Weights of a small transformer language model: 13 layers.
Each number is 128 + 24 x the weight over its row's rms, rounded and kept within 0 to 255. Layers, rows and columns count from 0. Numbers have three digits each. The size before them is the row's rms in percent of the matrix's.

# up: layer 7 MLP up, 512x128, rms 0.132, rows 428-511, columns 0-63
# down: layer 7 MLP down (transposed), 512x128, rms 0.0664, rows 428-511, columns 0-63
up428 090:150193147108148163134113142169137193135122124127116161132116127121103075139135123138080149102143162150163159149119085105113125139133147103112093115137134128107073114110147100135118091104105128
down428 088:133127118108093079154115137114151121121141172119141143166122108116129155130136121078163112138108110130127112072175157142098112102119105121085070135132110167127135098139122143160148112153124114
up429 088:171133156142139116150158134096175134070101167095135123144155116133173166140159141125154120110091132150167080158146095166079124154139118146179133103120145132146065136079124151150120132149133122
down429 077:156141138073117121089121099134138109149140117139142144106106105107116114148125114132095146138146091099115134177118144113123135122155143122082108106160106099146149137115170092097114144106159154
up430 107:065115147130150112126098168165090118125136129115135129099116131116183081105100123094135136129113136126137102139143136128145140135139114149155069113169161128074173117149185156140108141141140099
down430 104:109091135140127148057153138156126131120114118172164113100122121130108114128143144120122092106125080119127160136096151125131135108119102123107134144105129134159134105119140113121100136117129154
up431 090:123132076099179161127118108136107121071107139115116191095135117118143155119135149109206142085127129097139157104114105093100108149143129156161132118099110129138149143151150130140186120091136139
down431 089:134123120137114130118138140114156120144164072108132076193116107104095113136110127129078127144184140113108133134128167133096114149159117150125099121111116106132109135103122099133102134166137130
up432 113:149085131140140076132123121117161168119106101114112116147109085104071121134104101120088141152140198125152115123159101109099147077105138089120130101112149148144130099157147133162127154116158145
down432 115:115110155129129106108106119099156133088113110114089146119183131104127149140152126132156095119104137124154129123177152156149132076108149117130087111113156122148131141125154145143119134089101154
up433 100:165135113145118105125107148158111171079102171161132103075143147105135143096117133131120133121138125122124169091142135117093129090134099113194115095123106148125128130173165082122123119146138118
down433 092:071123122169121141103140129108123123103119111129113087153163169109111093152109149125137124108147143169110134144114123124147171152104192126122147115097124098088138116091158136122128090104133114
up434 095:128148169164119133154118062110134126117119112170150123114118133140143100117128129185102094168137144139119087122118107087169122132149155181126132130096131117101151108138080100110153158157092126
down434 087:113125136098108155104140152138149131124137130104138107107121135141120132119134129109124151141129112120157122095139142166147107070107165117200109112134127088171113154143107158162098081120152152
up435 099:131122130142104140129170105104130076114138173087145165133120159071149123114115156105124115140170154158149126122109127132150100130148100160131131083140146084139118133145156147110174131124159124
down435 101:090170140164119136099093150149118120145151101141135108115162129111108091149099095131102117154103147122107077133101182153111097119140103095134105106150090071136135128169159131123142104145117186
up436 088:112156151097126133116089132068111101125126088099099130152143131168135102132140116104161107087115121136156148129107149105170145116169123115135096123137129157166071114089119123109125140139132162
down436 083:153135175181135138098163152118152109098113142158167131134120148130154104141158137121087122168098110130158098113068122140111150177138168144069139157165121124140123103105119155153085084118088090
up437 106:117083113164127115119125127126119099143085111134128137149154132141124113139108115095140146119094188145134095138078140146128134110090125131135133155122085096147103134143132130112128159182146133
down437 112:134128083106119155169146134134091125153157124150173152101111086108132109131081143116166136108139131116103171183139133116140118197102063107090130107126110148144134096144124129111136138130124140
up438 104:147075125149170113162145094134138127113124093093120122147112117125143130116108177064139116148121105104122132152100158108129180104121153139099129133145131155127130175150094125129136142138127122
down438 102:091139150097127179112094129136146113119160087102167100162126153118118128136145166153193106103102120152118138135150132132129143159097123127135109125158116101134098117126126148131119112088144084
up439 095:145112118152110128108136115119171142138101126134088173144102128146129134104098116090097122112139133154173120112122134134118124102106147145121114089124146087116154110195105144119153134169173090
down439 089:096156114129137152083118177151099141154144074110150151076124110104103127148130135112096144153144107120129168152148152139081125137154148136112124106100133140141105122087106100104116127102128151
up440 108:134150106131104147148130096118102131103166140129115109146122107147082141145114155136111122139171135158108100112120139133114122110134145142122087125138099134159145159110129068146101135160131117
down440 111:113132156134122138132114152132120151156129130141111123136108112131069120124114132143131072111112125177138119090142109078078098170124100098064122126081180135183137145133119144131133133087127103
up441 109:125111167168116107121138136116134095119131134129108173112143152148113190157109122172183095131092144171099122177096147107133145112156128131113106125128148129120125113140141122143157098115104154
down441 102:153127124134089166079163161165128143126154138113129100131114106158145124088158090172111137109115115128145110112147136137132108127122119122119093119094123130137134127145135127098144103133109118
up442 087:133102108149116123153125152113182134115102145098112099130109127098121133149151154134118148161137138161098109138113082121133164159151155114125112117117083116191097155153120146162127136113114116
down442 089:133155156147176100111103164138117101195124152146132129115154150125162125105120103135124153080156155153165128100156129120150134128099157155101144156140128146101115124113151146130139159110123150
up443 107:120121151137148135165139143076132111105101137130118110151099145100134122119130115122099116160160142143148110115182131128142163123115121169116129094139079148133118131130172148180108148128108116
down443 099:132150132113151102124104128139112140149143098119148118134102087152134145139114102161103128150125142105118121152110122158119118107143155097084072114160154109109133158133098119142159169135175114
up444 093:166125134163114147126130166152118145156104118141111128090088138123126124167151083126132107155106112109170111145097122120096156156082137137117109107116123176108151097126143113108137065108130179
down444 083:128147139147139116157116104101139103110114152119202136107156102113159122150156120108141127123120092131124138147145128196123129046148094155098165108116116111121133092079128139168126100111130117
up445 088:080100127143129142130073140156146183145150116112156146099117156148096140141083153113123125156127132130104108143067105102147134113094137183153104139137141148108128166097105101125099125133158119
down445 088:111144122121088141139148147137072131119132113137121161116108122079160140106164116105128127171147160114155112104163091160105120112152131124094116143150132106131139105161183116148133129086117086
up446 110:130099164151137128088122075104115150141120124206127141148135108117086098124136102133147135169145115151162145091097136134170123112115132079137138093088119126103141127167130076152110087163137135
down446 115:115151144104148098162092148105121137064118124127073140138110153118158115162148129075074142126120143137129135074156104139138142123088109127183134157155120135103158092178162138096140093121141137
up447 094:149131147122119121113089144149165153088114115117119152121155105158110142108151129145212101081124095150140133182156117102134144141071116093113108089133157154171129133131149143108148175141102129
down447 099:098122124138080100146052134125119137099109114092160179162129153137121173113119124145112151174164099140136140129143134108123118116148132120140108105096088103089156154155133171147150169124098168
up448 096:099138132112115087149134143092145147111149145131092114121131114152087139169094100143176108130125125128094096122158129101103129137113130128141150122077151113186096117128118116145115131109092117
down448 094:143097174113100166139137103098176174127111137116141114117093092110132119129148148119104086132107112134122100096130130144179160162132138084164144113151108138151094101148128146115096099126147136
up449 109:080129163128120137135133115100204121078165156141120135133163127097115179114083109144140119138100160155161098147148112116123172126105094134146144119127156129142086109158138134147142172161118119
down449 117:132125096106091091113082115087084134160141147137136146155092101129083150094148154102091146134121133159100122120117121129141104137156115117184127113105099192127155142071174171130127125125135122
up450 100:163146170181142074093141128102147108144154137157143153145132106094170119062095118106117134156090146149100106101120099112115132138139149123132126166066142128152159158096074129102106155134125165
down450 102:118109117113123135129153132090117135121113079140088152110172125158102157145156099162141156142133094166109112137112112139159123146095160119107150153122092103149095162124156118169095103163119111
up451 095:151096123118142133110119128141156104143136133161123132110108100122154112087118120128099106117101140113122157114171124100137134106125152090120156130137135114073157140176127156111099126110069132
down451 102:111149161116126165126129112126145139128090159138122127111172103090113146147124122167150138140155097128120147133132098095104119124125129138129144168122180172066158139139134111164151146087133103
up452 106:128133118129067139136145087101109167086136144076178115115097138118150125134163112125156144106114161146119146115125105126130145112092061130144157120150100175125162138126172117106075133098137112
down452 115:122147090145121119120155118116126150120119130094134105105123120139139143118148042127154158079118109167108136139138124133148105077122153128202172111139133114132145137104185138126144142084119135
up453 092:123129108118124109152182103145105172147094126106127145144144131123051173137139160099112145133151120107084136129089115119111109115105099150135123154100157111181165124149153120133142083118105111
down453 089:148158104077161116122102121107122096138103137139156157077114083141125160145160124116081116135153126119107132141125147149092088125139116162114141146139086147154120098127127121088107128164131121
up454 107:101125111136125097114116131157106113136136147126112128099128106129125089156139152159121114186164141150115165126100114124168137136107120142145124123147114142136135180115168112144145145147128150
down454 122:149130126156132109107130127122115126130146122079168086142127150108118149129161152094129096132103062134140109122116124152125110086126137149165120145115102152152173185147104157106113153108092158
up455 088:162147132099104124149167077120099131179138161126111142153124130122113109138138162130153118109106152128148121144101095137107092084163142135144121136149135153145119129139169175073105146142116129
down455 078:134096124125111126136120104135140112126099070133136099118081123144151134157180162120079147174153140088111139161141180120140125137119139135130104086161113107109120139121130136139115125088107111
up456 095:162151075146159137100153126125108091109113144105151134093173100147099139131171138106076109104124115105134137127155101127105118098109134116154126147174145158147124111135131115111188154147147148
down456 090:081088118149139122113111154145109134086151129114124119146078145128149136122110166119161178153125146139120158125114153125130121148157099144104119139122131123078144115107130124169062152120103082
up457 112:102100101135130072134130163161129136149139141104082122142128098079111120123130142109126121174149114108133174145077178090150145115145120151116125116161121131106126126114133191125146132157168122
down457 117:127109128144141108090163119118128104112129117154129150168139124104174142111094143138055114086151121121120084136155134104085127137156130148133105121161109094108111161183143160143158147155105127
up458 105:115144153111110120121131101151090145098129171150136155078129182109124140132102148124161119087163115147096107118119124141158126101127119142093159076117109141164140144121142131090172159108139139
down458 092:133175150126121126114099133129163090165116152160116085139130156185152146095154091132091102133135157122111108136136094113149117116168147128155144118133100123107133114166103111155118137132131083
up459 106:141128059099099107156136143159145130145113144105153151122120093127145104109082176114129137116137161130123135143105121100115143096155140168152092140133154163139181163160109139143144088112104141
down459 108:125137146114131108142126103155133125111113130140135095149133159101100142151130134117126107161099112076125083133110160169133124075128097107162103127103114138067158119112123145159110117100142153
up460 104:155110095134131111106180148146150103125162123109144143112171153136134080129137130092099172167088132111123105117110112148186115146113128151141122142091150156171126116132109115131133141088089184
down460 115:125106113153173115140071133090138126118166147124096150093129112179062099121115152142123121141100139151144142114145141147094126154165133175098133089124067164080138121113087111131170120139136092
up461 101:147121093154108154157166161131123109136114137138095121100131154128151141123113137103156171086123105122160120129144145120129113155110130107116094123118113175105132114090116101092114136127073103
down461 117:152145116160115174105092121144159170135089160106134131150145110143137112134160097142116165139100129097112094143094134178134140100083132155109175104136070129136105156143100138154105128133139131
up462 112:127114103160115102139129132142161131093123172127101155142088083127099152148114192104115127112126111147105104108082144096097125138170118134109117126139109110141112132166136166132145113155132115
down462 127:148080121119112165141087087118128087130167105120158128131149090087128137157115166149130155093065102147140125126177092114102149132127122149133133166113136138114144166126182134143132123116160143
up463 109:142139104136137143117121128164141164159171152082137101115129164162112144183085087106153128116103116102144070158102133117114131096093110095149177143124106179192176111097145135118129133142096144
down463 111:111073119166084131142160178190156142133108102133132134149115134118109100122156176137100105151143169095120125136163127109161110149180108100132125112111151106119145107143172134112096132120083101
up464 089:141122134111111148169139137158129113163161101112100162140128128098107112094105135107126136130080108117069122122126097116111087111125095117097134121148123120158143103089140132124109111152163128
down464 085:145148152155118086156084150111112091139129138118076130134110134121117142126146124122145119122105120090163154116164142130125101142159148132115118151112109143144145130100190163116114121149163119
up465 106:124113151126105164141150101145145168135112086141124123108149136144148147120143166121140139151133167141093149092144116141107147180118132132122146137132128129115153139158158129149117109157169103
down465 103:124129143121136105139083120078148103112120155127106143136100148156134104143106124151109143113145072158124152088110129108164144110129146144116120132141120144094088099131075108115116147103093157
up466 105:146119143116168097106148140152138117143126129136106144117142134131102094159082161099143161090130149170171126127110130111111141109124136147121148136082085110130156128153127108131117153103114124
down466 106:108152150101126076116106116145173106120118102113124137119116105145156138089150092151151118147141102111118108130130139154165136184065134132133112144150157163134131139102115142123119134141097162
up467 093:125156161128116093143164133162115126147106126099096081122115172112139170124113081093153162135129150110116145172123131101143114096152096129130122118139121154146093142099177089135171153114093120
down467 098:088146100154115096128143127123145111069101131118118114114138136118131177100143129116138166174163134115129126091136118129162099061108161109089138193168147101082126180108157120115094104153135140
up468 115:123087106137102117161153146138111135129106131144114131154098093120099113120100138111081098125152169140103114113087151119124140092129101119145182104131154104141113116207082124162155148162105149
down468 118:102115161107157136120081100121112144147112149141086097099118091106123151123138105146113158156139173151151160112139146147114137058139126137087115111127187146103130155116118204143139134157160131
up469 100:095092122108113112123147164124080073093142129161134141132141190140157105170134130127105107123136121152187124114110098197132089106108079115135139139167137173153131168118137131124155134152122121
down469 101:122154125138151106111158140124119146162145127111118060100119129175131159122139138166167122137100150091121131139079157153089138168133109179099098123169071137122118148108103163132116138122130092
up470 111:122127102088131097146144135121107102115136078141160166149094121119143127143132157147139118138131158169099129095143125120152115114094120156117129150126144100073154164147127120140132074150129125
down470 104:117077143124140151134118170152145088122133156124138166150140097122144101123126136101160109073185133132167146126129089126121107140138140102129154136122142091167123131113152136124154136103148090
up471 102:106129148146132140134134120099140121107105136096146142119138109107122093109101113152150171177112126140116120131068112136105136138153103151130127112156115142161139123136107123106066135156132115
down471 108:124120141170116083125132076148099142095176140127100142157124119126135120150174154138135135090112088132121137132127155097134121140151142153109142110168073112104127142078116084160176091125157146
up472 104:148157143145154136116160138132141158095133152103136110114128107144125101150147136146099135146128123127141182168142059117141089125119136112127077144120158164171130132128158153091154070117140133
down472 103:117143138145129123118069124164164114127159129156103105185076155076134129139152095111094076101139119110096166109107155092146077111103130143158162122151112110118121110130146164165149125100115100
up473 103:150140120162127174108114141153108111134108136144112131180164160112144085150100089111135136101128146156105164048097145085133141120129151098131100134116142129119141102107092130098103146132100161
down473 091:086116153117116153126145117135107145123132146121133132121088114099079104150111167122119173133110154118144171138091134121139160108130117123114131093167098123123154083156108120116146125118113185
up474 097:132101097139122140120157078117121170110145112088157167130121116155153140091142093137149132112177150111068147124070091109124122124130119151112117149122136069152164120162103100104136133148088150
down474 100:090093081140163137127142136107133124094124128123077127133117128113095106084067150133128196086126111122165114112104127142094100104138120106112146117134091159115135153137130122158168138161116133
up475 102:131147118121147103129156134140136157136117123189095131167114135113128119118113128089129158148141099129137170129141154115103074145146114116128145170118103105101121134125112098118114086158139129
down475 097:128139093109111078165170123171155138118145100160108138112126099154098154091158136156133107113120155139118103142108125112123109128141109127130123176141138103116112141136093127142068152122108151
up476 098:116150159130154124150104171123127085067129137141147137131157132101111103115127140094126107107141135155117131134122117089159150152156129124097110119157120126165132111063100102099143142157100095
down476 094:109141094109132094106136097123126133099124148104131131129115085089117161149119150142121141123108118128189155162132158159152149130140120127111109135125126118118122135115133136166115134117154169
up477 094:133139153151162126119122131119136077166118134115130150104138127152096166130111149114093082129115136115093114115133090119144124130187108120140128134107157103138113100131128155137168098117098114
down477 092:126143120150141120134121127120140096121108131139118130170127150144077126161114160140130133137118084106089117144141136079061106138158173126084131126137106126146143108152110123091176109124102106
up478 096:188116129135149091144106080124133147164162140148076144097167119123096142134105156125134124090113128126130133151117126094067135103153114104138119119157132141083134127086100154081136127163094113
down478 094:168148078158126112155161132119118164094105130123104122106089129183131137135119118150140154150107103125139126134095164092122111130114137115133094088157123127147131080085079121130146135139123129
up479 117:128129122115161127176151129117130146101096131070111098146120098138113108098119113087120137103120145111145148124107141124112144114158126137100159139138092147154180110075135133170105141107125116
down479 108:103147136181088131104134095141144104145099092126102147107145145135135134118096125131129112139156152137121132104143129146133110150164096145143115104151123140114134150102161115141121144121100089
up480 115:157101122113139140145126105066135131126130144119124141071109130125165121096120114143170072114144122150136149113139141119153129143140136181144088103122129149130104139114129140129138127150066104
down480 104:108147146176172109166118161098136164146082120125103144138133142151126105159131129117119133118104112105151147114079148115138130114110124128131102127104130177120078149152127106142127153089115139
up481 103:131140151111130139116110102107129115096122129141128129098080154173088143167119114143140114125127138123147104122149100192099121073085101125089169120170100152158086122132120089163108149149127138
down481 113:118154147133129073096154102177094098089123157132110137123142157152171132139118133155110156136143120097131095157120145151134130157147160135087106123100140163149142126142117126089114123093088121
up482 107:114117170120133106111118146137119126075138159117127155111127143150116127118094149152115068118171144126126120119106194116145124124091085152175112143088134184110155146165073112152083184175128143
down482 106:111134131150124089143119120119147124132096139149131126143096173116173111132136131128106064116193121125107100112111124121125112200083129097146145075130137144139143125107120146111099139140116109
up483 089:139105130143141150148116103118091150111135129148140108100158129092132177098090160130118085143156135091160122127142103153192131110124096123147131150130113146130157123124198113134122078135142115
down483 082:153128112121109110154133138138124106140118111131123122178112139140132127122210130182100146121159183171127115145091131135111153151112111126132103118123116142169136136092145110144126124122109109
up484 106:147132103114132125159158157091141122165138137136138120114105109181131133125108093117104117148123120088127128101114138156146144122087142140090131113161148106129134101111155053140122122140114177
down484 111:138110154094123107082137144141142137147124148113142149097142146116142102159153120136108138110130152120105175154062139109139169115126083116118118119162176160093119103089134142125152172114135148
up485 088:135184107176109144140133115147132113111145114130155122143141097143121174149103105126124124134099081056156113122132093143118135107137139097129131133158083114118165117136130116114180153119107165
down485 088:142142170136106143107123133137130132160157056171174136144134153108117149122167130112090105101135136171110130137135124148107133148130119086126137118141160083135104078124147156101142111106098074
up486 103:113114141067157107124166112116098107094168129108102147073140116103151117118160154130153142142161125141109148127141098129103202105109137102131123156145075125091084150080152124130135128136108120
down486 103:173096131099149113164093121166080135166120130170125122137130119116093144104123107143084145125179139138133107099107105149118156151113129141104161114141152093120144149104141133094138113088110193
up487 099:160104127130109125099164112163097118099151133146177143141116133113137142148159152112093107127131127187143112099095126112134162156124156149150079128156140140127146127135108094121121091130153148
down487 115:087156156150163108122120139101082110121074125143122165134146158105109104132141107133198135128136085127133109120102150138139142129107145102125119163127111156164130057114132139135188133090129126
up488 083:093125144148144155134162107175171094083132107117132114129104075130140135151115099149086113167129131138117133158125114159120158110167116121116108141112107130106152142121078099133121146123126165
down488 076:160107169101109097086128162123108113135121148138140092142170085170107128125159098127132145116096096152136164106135169095128099120155114140139153159147107147110076121161146119147107094146124097
up489 087:114104106139160176165185172141109093108093111122140075148147122122152134145118118137127129152152091138135107091160112142148145148166137162130132120114169149131117072096140128156148109163106112
down489 078:092125088077096125127142117134121162169123116165110165113122131134076133136144151110146150102124098129078125120104138141144095101137147152094115149174132128131156160122122121105086137111167118
up490 099:120122127150122119135122114126126153141133111102115104189166136111119120098127129095170121079074140096125192141101134090157115115163156144109074156137142119118192162110126132141124134111128129
down490 096:122095132148139154060101103155159164155132121081138124162117117179131151162145112136134070135118121141158141105096156110086163127176123172110167154118136166088124136120133119107114112092110130
up491 091:089104109116115144089161121065100138101123161130149101100130108135174153118132155141153147079141152132121134108112118131130152145101142121108154184125093120127120171171125132126151124138102152
down491 096:084124143122122153109088125143114113121128105146143141132072142144137084136126115094116136132138145109105126141104130115155151123116200117174140086134154135116067123116109109127130182074100121
up492 097:115127122147114115110161124085092109165134126129144127117151084101113173131115147126107133082135082096152166104131133180139118144094145114132146107141131128091139110124107108122091104136118150
down492 104:089132118075175115135136129117158104132196088125149146139157142126156119127121135137136152140094125099131137104167091134105088105118138162167133134143165098101139120108117114141151139093143124
up493 095:118107149126129122121135112117134103088152131137167121168155085093123101157124202138129160154142158144117133129089122099177131132138163124129157082136106117133131128151115095127106129142107110
down493 095:110091108107116118122157153157123114128095150090134149160138138112130179133139157178127124101123062134142105122132156125131137160100127077116132125147178085159140124108189113142143145116142099
up494 098:126113106125092079131123120159119130097096130088141153142069153119141107127106152136106129159122129122142162144111144105166127130133111138198145108148133120105110090127120126165141157141141076
down494 105:135114148113149125109099142117160125101096113172124119116101170116116116097096093151117120167125076088156154150106154145123098117161103114173140140103125097155142098134130111116157127130157149
up495 092:126104073098174075132119110120128115134117114097118154127156170115136130117194120118108173108120144155104160088120093092166138139158099150123108111123116108109118168146120145135135117105154135
down495 077:128125105127098150132109167123143065097171101105130146139085159102121133159090146115138129114132128146110138154143164150089121114134103152098163091160109166120135112105127128112106131143129099
up496 104:136137133147117086128140085193144155179147136133115159138133111094154121140102079087127169159147153133111128134124091118138142118117137148121101117130089159142126116113137128171126115134144132
down496 115:088118066138110129129128111089121127133151103091138124108155154099097155136145178113147123143157101138154130151123104147167114117163153156133112102130119151140114121142114129139131143102161101
up497 102:162100139154098134136093144126111096083090157120093109106140128103139117123101163133124130092122119085167123109155120103141116152128144104108119131137119158147095083097113119142113131141130160
down497 100:137150127153122103129135105136158094149115108108160146110142120144132082128099128129114108110102140158117142142110145126108097169125174124136143147148134150110127199152148076086087182125130128
up498 098:124102123107137107118140171130148086130099119140152083146143141158158132123152133114126130147143103173093094119133127099149097150100116119124141141121149156139160101122104082098134105125100118
down498 087:075107101189116143104143143137162141130126095105107127085091115128107151132152150104150115125119079140099166086139109176171117116137131101142135149141123130114139110129161134133099116089152130
up499 101:145181117130143133119127154142128098147132142125118086164121152104108109140139141132122096131124131167107095142127121063123133103150136128072128128140129145107105145090162130084137136135135155
down499 104:168138128146102128097155093155118140140148110149123099121115147138149162089161089102130135091160135180108114153127110128136115117104115105141135143106145100121139121101110116109111129113048127
up500 105:111131111125114140156138101122129167118138134082123117114145148125114137113143143109111147154107134136147125166107100190146165116109160114113089140097145128171053116136128128147149108139153168
down500 100:121094110112176150095159107122106147136118151109130144112133143082123161109127122162126132116145161148101091116122102104140147149120115108120126094072112083147109132147113180136108106115151146
up501 094:091099115174140119111119146115130145107156137118118126137101168110134116108135130118167140121145145100063133128081118117132172111127112129160115145171097096119153106110125127124092113077122103
down501 092:131091091078080097142133103140149149142116169151150167095113103130151186164119139162121097136133089096111151164124138116134138111126123118135110142136109110131098124113175157104140127164176126
up502 104:142111123131110125158088152118135102114146111141127108133129125124175148131117147130114090137093152162120172105132116084115149135117116132133136133135145204131110116116138156117131144124107106
down502 108:157110131174138155148137123143125172134138111121083130100147093098111128164099104142091114152118124081116130173112121143094097163134129132128138130106106167099109139086116160100133114163102122
up503 103:129136159098119102152148154124122137135155161118131162126146115127103150155149156085171130132164126176146126095098068156108111132109127169137115163124104199144175122132147124085130134145125126
down503 102:134135135119105104103174062124120105171123138133121098147107154118145140081132135107113141119119118137141123163143121116172105123103137114192154125160158094112138114106130176119123127145109081
up504 094:083089132101107093110134122158124096141152131119125103140119131123122160150124135074152112151136100134129122134138113153146114132124137092139162133121127163135156154135176134112114172140091091
down504 087:137151130158182149122142110173142102119126146119131127087139086142138135158168103169114154130111124120155161121080150099139168157131128136127094127177136135099122173074101134086178107107105109
up505 105:116128143143161079100143097126070137154114125138098151108160126147165132155128096140108129123122101162126145131088108113166162110111157143111151163095129137133156085134143144095124130141121187
down505 108:101103092162119195201144073114165133089137119092147161093134110103127146155105142107108120147140116137107104129132120142124100137159167165104109144111152137116111132163154118094127155096144126
up506 090:140103147143101119139116116127101120141156158157107154117143150137099098112110158123106118124098121114085119088134099094104119076106169106121139130104100191159161135096125177155112138110139128
down506 087:142108122119111140147168113153106135125092094126134101148056131090130121127132154114135112117161170132187111158145157122115159120121095120122120108154102135151123115102115144105160147108135089
up507 092:081107130100112102127147127115156136124126125110142152158146127111094156153156108156092107106082121125129103077134105108168147157070151151151110130156105143149139172093130067143136147120146167
down507 097:104114118142169137157080161165095150134116146130131065121112119160076128130162149092139107187153161108119150176137118118102129105164102097103127102129137140126103129112167117126099135140142078
up508 093:148106143080095123176128091161096101071087121116160158101132144133153094100112149119120085102163153143131145084127115129148120123126130141160172123179122151095100152169133139089126122102148136
down508 101:129106128139163112144151139143173128098130137089103111089167144119098156123145172123126143124152150112107113128136136142123106133086161137131149096137139126129168106138183098100116150144131078
up509 103:101130135115090130126131095151151106125119149103158127093149126118158132153114158112177123134111115149126154137150067125175155128156111138122127173081144171125113194113094096141120147138139148
down509 106:103123142146115101154110133133132122095092192166162130103120159126170161164157108154103143129106107102160158152129130089102135135192133109127153136167113117110129125085161162162118130143169106
up510 097:112121104127130118154186120152123121110137157104142123171125114161105132136082151144144126104125151133143135134155127109154149158141130176147156144111122148080154088135107133144136170129127168
down510 108:083103105090126154128127154124144113100116168105132132081132166140088162146102109147130122140172166078112153138134143145121121165112126095148113124172100145153132105141173085119116155120125165
up511 098:185146149132124126116128118086133155116131151168144109144144174130130131102124082136111108143087133132189078103098115092126141143115077146123161110107148157119136161156094132112092137141122154
down511 088:127126129077116108125158167140158110102113096142111109129086136091109097162163116064131141162152165118111140107107161095162147133146108138119135130118113116138143135122133122119092165115160130